Each number is 128 + 32 x the weight over its row's rms, rounded and kept within 0 to 255. Layers, rows and columns count from 0. Numbers have three digits each. The size before them is the row's rms in percent of the matrix's.

# layer 4 MLP down, 160x448, rms 0.167, rows 51-159, columns 0-63
097:168174099112113111102102104146164153142098112103120169143173107157093140171111091171125162140152061073118125094149105156090112125148106157118123159127126127144193144083102091108156152087103098
094:120084121161133152083093164175115125123155108108113096090152090084120098169126117147163100161126168099112154152109104165060075170203096140087169120119119126159138174158162106142131137153123154
097:136080126136127168159143166166136171129158103107085042176164102127109076106196152172086031119127123126110183152148139112121153123131152139066138094137139143101131145153179088123119082065097136
096:130125122142180126148073153094077125132149106120193104107141110149134172097117123135064129092126134096061102113129105134093121099092110099095129118130080124163135105147121116202138084127111127
107:102096150082137088074114179119098159132115078079119102140145102148088152202147098146104168196119109163108139084082185122160150114136099079157186103106128192198127161086151107127143105140161152
102:130120098101198114110112077117149161136165120100137167167143106141094118158124144140137185087117151181157195066120126124183103188160113109182116125107103150157195169131122154172081163048169147
101:134160096122155116105104077070163163059133131148140094111114166159152125126079129138105184115160122124130115116138112122146140099111106152136102125161168151092089183116078099092081185136103138
098:043154122091127108099185111145082126094101157091183080137160173167151167137097134099120173124194163113121148089148093130157148079132132104124123158137183069147111106035144149103172108087173148
097:116147161063080055130172137051128129212056168108105147138138151168188123136148096120186105106092164041110161142119174124126109106098121134101120175150119175125070070122137105178063115118091090
092:122120165120091117107150105135207082107121132108129137131149150193053154095163129173080169090159087147166072156100124100166133079108172147136117110147165138112144098166039204172120102142100178
099:123157083083130110125134139081111146152116091139184134121128175145088057181054152105084107158130193114097172085118064126140134108138151140131201106088063143172114085115137169163106115111107139
097:104131198093116130126096137146173135096156094109136123180090162088158151191087111106162221176119195111154170074173083141153091206133114099075108144136095097104103106074173115038173149093144112
096:182155105179073181170159141130064095144138141155183136073147194102104112146117125127192139124159116143153102151200127121152163144145183154110142146153115074216139119113138083126122126133142107
096:167148047140107079158130152216094122099121134140146151125168088139133152074115103147130103157172116227115120147157088178100120132093141134102202085171133100138130085122155087091084153176126094
109:081064126136154081132154094172093144065148177146198157153105080102147102158137124184152171129148155139199188147119143123122173070114173157133089178187176166108113102115152107121121164141122152
095:134130130216133118142140151133119099140120139163136107113148170131105145119109127163133172100199106159146129071117199071155116098196180127136082125094194111098144108082103133134148178110205114
096:119141098108089107141111180154167158138137133124127090081117172173179114132079120066140147063105101137146139187113109095158132094104133151120136133169077128136088156192141189098111157165099171
099:092119154129097117141132152089113167093113132145104196136084117180145190127180112130142112141166155089120119064171164125085104064146156088061137093098165125131106114198165087145141072157108104
104:103143110156097179142099109122130194123159168101187129150098117155156093082131138153107107122109107101142140128101155133124076083208198064131138135111151201108117175174164081132133131162122177
104:135123150118132085055116166091172139136136131115125113167170164143097147161079130081198098114115178110104052142091132198143094112115114185106065118138130081124115150160111112119077108119182144
102:059057097099133106159126092150094105179103156136064059118165122116076164135149180099124150139184173128178132130118086140173103103129126129095115137145108126137135145096137194052107122124174100
109:102123143112144112082193096114078147138040050126156106188112169126125109078133147083120143148150086147119113092154105145104166109104124080130084080093173137126117183141080142100223145117141112
098:129132189197080146080179157071062198135097102119125069113176108070195150109082135091133129133077169128154173170110158113115125093107104173108149094122132123070111158107186083148101122137116121
113:138100154116134095149119154129171123143117223117118201152108083065115093110076125140132153139053113112065137137185155096148164101146016106098142128097151094113164147118110086121112086121164171
112:078102099103133202109108111121141119094128091153101118112140065149114094087164111143163120146120130107178092106126129091131122158161176128105135155124204135100153144133123101132138189101176067
091:190148133117058095122128101143112129104163123149133124077150187144120193078122098096145141135140096056043138081111171129109158100151143148095083178184109135161166178099118130130154113217187140
099:112151049110141163140116068164150114085068131078174097115143069174104101140141121130147130202172148143177142088101126064127108128102121113146076143115105088087116099105075114095167163098098167
098:135147097081170093072098170168113135147126089180065188114151176174146119102127128137117122080165110136105108136160122151150109076106102116160166156095105142141088166135079146154120139120113144
096:137158158099122115129139174137154197075159115156121074134174121117188188139126102123111081121162160147160169141126138146132047159106119149124099171192140095151136139113125143129130147144138161
097:115114136152139166191124091117150218027120142189162097106135147144166077122130170150127188125032160071140166101087169100122105085125166149126159130100226126116183142133175165098170072151130097
099:148092077112119104154137095159125143120124115131177128138120096153139168148200040104157087121100098137128148123119148105066101115131156191105107073104155116093052101137124202147066123156124105
106:145164128098091137092118113154093128175109080086130106162069106065138110149113107110110109104054159122141157152138066087170075110146098112168102152088088166104151144083101084149110159142114187
098:119085163104175198079161106158158099079115106146130123136120124091081164172073162125152144138056131077095118140038126083097187183178113091112152086124127076095116097110161115125117100118148096
104:157126141149149191112192116102135139166102138110159183158121099149141071131137131099104156121138143108138130130107137116148107128120148136093083206109116132180041092116086130090121196113119156
105:156134051125137132109164099104123120106153098175105112148107142105109126130160105094101155184193098116092176119177091152152132122094100140159105072129130166117145195120110129112097165112173122
101:060089133145130061131124076105151150117101097121188108111110126115136071145116199142166196170157087095116140128121156133075114067136119096162098095155149101129185142096095121081139102170122186
117:154121139112141169119125106133161145145148157120095120083156162120151129161079140126141151097102170148174138146161135084108143095143127106223080201093110128102070121109157123127181084100142177
094:141145090128150104118090121126109101134124055140163143075116110128107082149121153150157174125151123069192158195195118081121187164087112108126128153183077146166092139109113150148126176124116138
099:109128082048126082065103133081182164132072040195118142117166058087104194172125124147120105137135130068105071119140076207109102107069099097156119052075117104100145142122142137127138147227142184
091:163145146097100115154125162112119144172152088077144184155134147097111100188112117116131118129102192115080111060149143148110102111101121107163148151175142056081141121179174122129142160124078070
100:116148152168124122122126132119124117094120181190098107085160157176150064104171150120091102224196181195107133085186101026122178101178054083143111084196086155195120160113158133150153124151095119
107:123133102135134122105054133114154102090108140146135129136134113106169094130194122117141165103126107150136138109096183119153140115110192148125177143082092099166104156070170102171121095089095155
093:141067170131071177078134115115149178107114134155152120095137155106099110147109047134168151116174106154160169095094152075176131091154116090072116125120081115134144182105128174113096105150071153
104:127142178085070083131117120070106140181133139175102130102118136157080106077123114115169178112114191110156071127099137101142128110109100130135183107133106139072104112158119105115183129058109115
102:077125167062130113081086179148100177133111129146118146155110121149159118102116165103099126135127156107136174120074124133173138134131116104137133225093127121099116159140125164190142137120134132
090:104190098164132166057172131104138176107124149173184099125070113147123140119088073112100149160101148106167161120097126119190119118094156112123137112130169150122143099175145130125106097148146129
103:170207147163209118184095156158154090157180107108131114114113143158122117121164102142165123106111142094109118192135132173148146105101147184124227075161136124109125109108123102116077075138100101
100:130100133160153092124086125121143114149149152102161117127120152175114187120152157084150121111186125133121109153126128104184139170132107122132089092167179127155162031112118130145145127154123154
101:169141135179105170086150138191118158122183144124088113112108088229085199150083102072100074076147148165151139145150165167120152117109113101132135161133096163102134106110119153160151075106119100
099:124095116116205179180148178081145175099127146138149113113136141139140080110124166123077118135167087116164120072120099120175145052137116166165157149115161109147134135194128138163102118100185180
090:133109107076100117077141143157122176158151155122100164118119115098189115105175145147188134152155172178114080166155164110086144149075119143129106118124124110133089090149087158107153083126088152
097:137120102085063121161151106076119154153168126125113149099131126125151079141113204099122154139098171112129102107089154142076140126136159075124153162159089133097052058070079098108193077108150129
103:139116117177044106134155167070101156108111110099138063181070156173176135111142129148110172144114095072076110107075191139095082121103146123131096160153131116127102161172204091122174129168183114
100:139125128106079194141166113109105146085173146085130173147184137110146111104167153105095135122101149133142069125146130128140125121159113192129112155145117135147151104106104132117093118108128126
100:140078147166145115107113138156085137087081075100120153119067127059143119126096084126152115107153164133129211130105155097128140143128104152176208105158125056127172160132149145147141132113113111
099:205176096086144103189183199164114127145133121101119080142150110116150112135152148165134100083120113156088148120124132132173139183144130155119140094086099158166176114076122158109163145114097182
101:130116138108090072115137145128104153160078113150140097117100091184137146114157123108165076107167121184119157093142146123082168097090110111099178150186124050145071139174161079123136136163128107
107:109106112160183061113109139120110092046111097185095076157135136085119122153116078068097122100141173046158119080125111142088154101089124116120160180058142118141177097164133040127132136122046158
101:121164121126143086082059165163099170165087141076207146090139143105121159126116106142171123129127168191151170128093092112135089136104118116103136180093089143128113177142092106102070112108115144
102:176109174114112150151068128124124107082170070113109136122108123169106139124124153131094166117055192115192153084125097119182094067173123178075127158156174121061114140148180141176134087137147145
103:106168143097167157129130147125102202135180105148096107103119149158143151165165090121110149123214131101105086128110150081087110137172121161120081157106105119108110129121133202141129094123131145
095:141088066087126124150113177143139122119078074117147137135075145162123081090091118137133205147102154152103084219084121135104157127085125153128167136112115080156150102140161180144112173112132089
099:137146127112089128127192187193080104079145142094088107073096084143152152133185083122170141159129133094107110178147140076174139139127069144111120087076179103175172079181144115116139111106128105
099:146120145122157079113142073149135107183124122073092125095124181157144060120138099063096145131155128157164105177110101132156189129136164162173131123150128083159117143132155083131113093193156136
101:117146103153107130133112110119167131126177172130105104080123235206139138165132158119093202088085144175130092119150121123091093173112170170092115119101101117199135132113130139111178128162176134
097:133126089162131173085149104134107189103165131183137085078138147130106100152113179131090115133113161209194159102154139083110131060163188162033082158123186096138076095105109161170074172126112130
091:106101097161113104086112154131104087136099143083110140064115177086114141086111153099133112152119092108148172140190048091128092084092155121090174069138129161170161109116168102100105145113091144
094:144141152135104113121139065116158128143103120135089110173069182139184123149051122113113102143103124114115134157135104166150115178146126122131209094140099142146153143177105101210185129132128099
115:078102154116103131042161088126117107188094112160200074176137164118143101116144155150113166143151183179143151096140134126116147114131175166074111136179123073096112139135086146117158126142079107
099:111155146132109117136118165114097101125082149143149115136138124196170115101131105116100118113097104056100091128095123163086087101124092134147164149158107119125098101161211137152075123145084105
128:158105156118113120098136133161124177132143116182151124168109141157149082141194137074126136102131080152114151168161145168098145049165112114127150121157105130099153086096172154139122144161119153
092:061179139134193067164166107124114155156078183121120146155104097146105143194110117122106072150129122141103149130098155137104089129096069127164077152132095117117064072094050163057097134128094093
096:136171160163147115080095153171128153085148136115147151125134147164090123104099093148144119055141185130093129111106186159140122117159119093109110165129145126105087117128098068146099116132121133
104:232175112200076118153130112124110127171105165152092159119227139175147108096125125144132168153086136097063116144105152112140086177081114118099157123173119152100192113096173175155152135145067139
100:158127119121176099174134104113118149118117141146101133161137119117090108190059120151195119142080152133110109126140096107028149126117155199155148125129110164180086142096167128145097117157033092
098:127111148149106101092056104128179136142171160139074107136123087098126149088123125113133137214107096108106155147167066144179090146158144185095121141135082037135145129127115134100160128136077060
097:153174093088157123117068083169080080131141093131138114148080128102122116162108131190123132107176144134157135199097086089138132170144129127137120168137167131148100122173150157073121185161132111
096:192117173116167128155089157138146100104099147111103134140121130107154075160150139125124094166101171083138100115119156078091136078119096125060119118132104156134157124162144148117130038134120129
093:120112137114121101145154136145112121107164145118148134099188135064127174080051147178160165118176154119055132162131111170143163146091148107111143103121064166099127142124139122145094165168155090
096:123069117114165126179116162134101133156121149143104093064076163091163077151161115224143143132124203141096153166120110059202139092125145068095138105099111096136156116165096150083116117062158177
096:138098101033087111047118084126109177135121123082102183165115145135155168110159158113167139132106151189092156131118021128116169182128137113116131110095144094135118166119097196106119150186175139
098:108156094143165109103158080145119119092134119134126126091137136119083096104108183102172108149125110163100120123199121093111120128117117111127083117099155096123121120143091133080110136102140107
094:185110164107144143099147131120118171111129112076119082113172141089049146201148102120161113146108150109140173135128111141140115104170169130044172171149143068114136106158083127105149114135110127
095:174152124153136145124099147150131170145075121079161135096137103149166153114169092108124151090104166086116095194089030108103141161077125100096097169140136138116136138131121155063095136177113173
092:079096160177130110069171184160131125161096097088137112095098170097167127063123169106143141142189162143096154119144151089160137090135118221147142211137158113098110122080110155141162132114140163
101:159097090088137108149136156156157120098135096115116096123106137121134165138108178112149084097129094163119084136134077096070221125145158184131142154131127158102155111108120099116141136129124091
104:064136180163129100138111116150089084102146146179117158147120113160142161138102075095068126167100176141089160131172116139151059052087124149085131172142192132143122095184158164154092156120102084
099:181144140105077163111121115130126096124122104131158135101088164145152132070098139102089136114106162149179160141078140098154110100124090120113128130138087120181183098124140135092029099110178109
099:112195152145144103138153146140172174079114179080086101125212139085135112092198171115052108135089146118079165140150148151177130200134131104137171116091140137166096120077177124146121154172131149
097:116084106133175179111152120188096122192053041164124134111096134095108119145167099140147139155140106145154046133085094128144119081093104100137219132134132108166126108100121117148147118032162113
100:089085090158126155106127143167145141054103097119120045116153118047134144165068136171109114150162158159147119130090150166071104116097153144113179117109122119118098085117116122154116149136138086
098:122104200129174106145079140123086097166079095091168100080128152121148197122054122147148124156060117081136130112174124153115107130139099174165131088144170084111149147130098116122073179112088112
095:083149122182117169156093174127072163095082152133123123112122121126054110132136161148104153142125121103119073157136159105135106131119152113138087135150117091151168142077090177039168136131141170
096:186136129121113186072134109123112121159158123117144102082121180165110099079150124191056074084111128066128128166101156104142150133166050121184158133116129114141159148161125147146152129104138139
095:119133111103134107159107132160100104145159152085147151114114085164089088109159138124135130090164134166051141114151187069179107139131118156165080126165192103182143127111125172134176183165119138
102:106150123123083154129131105130125106111157100131100107137131115137209116075167144137116126141077138124135134094130117102147140161097127121086119127116073088099142167057159172124069087151112161
101:103132137098140123080106121094138119088173168150125153095082178123130124161144132118139079137147122091141134129114171119087137084155151124114167190116096121164090139114171121111098113088095116
106:150107085175102079155161162176116114156098121205156098153179143166108164101142128178131175147125058142144143121081170121084122071110166162102169115157181103108140148191137132151123161083162147
101:074164083121116132119160133138104106063164141071098154158146149140100208121129039197105152091127161149143089154232130162152079149126130147141134101127196172165152090139126097179121145119090067
103:093096116106152088136174147115187122158073122146106174228061181152160118118132172124146163169095131086115122083176086176123197111102133155167176082049121181123161096173167203160192112095126144
104:107131162154174118122159143119085157135168128119129099111133147165098063172147135153096160164145181151117102137141163115173050121116104144120099073130086108081154228101125134121158152133108150
097:110079150116032076142175087121177110081100111140156116117103131129132095144109155123088139101128117171078114108111168140126103115107124086151074116124034094182176146132099144092139097111062125
106:141126108136052140165121194121100123102170141063103178160149119078110136211197088157057106095154123178107126150095071121105151183181180142182148136159175066122121107121134097102152108076134098
093:187144182172129162135038082096168144070122142111108091094157128121145148138124155180032109053128142089140125119103137128133167181061116147132085151101090163216053087117104099085125122097119111
101:131110096162130107161105120077096199105196101130108101204178116134097130200198174122135094112145166135113137149107120130118081101158147190133122145081104052086111049126121144121144147157142107
101:124161093140140156105115138110095144099122103109133125120127135090102127144173165089113124121157114128131073105122105057147176198125062120125188127147166107143138118110216142151076144155096120
095:155089154097125143079130120149160105149065142112188104092137133108120062129159115092115131064130085157087128074119076117095159147126162096143150128086181103130171167112166166135095182133123155
098:176047087143164123092112134179084143093167114138129177210180084120142145130109087142177131116195158129097126082110108143099148143123161116130130088041104117152090098110156116159125084101096187
105:156201109153175198155096123155129191089177090151094121122147085108116132096085103174120169072078152136138087164097066126114144165127110072124168083117079107144094106127130175110106159084161116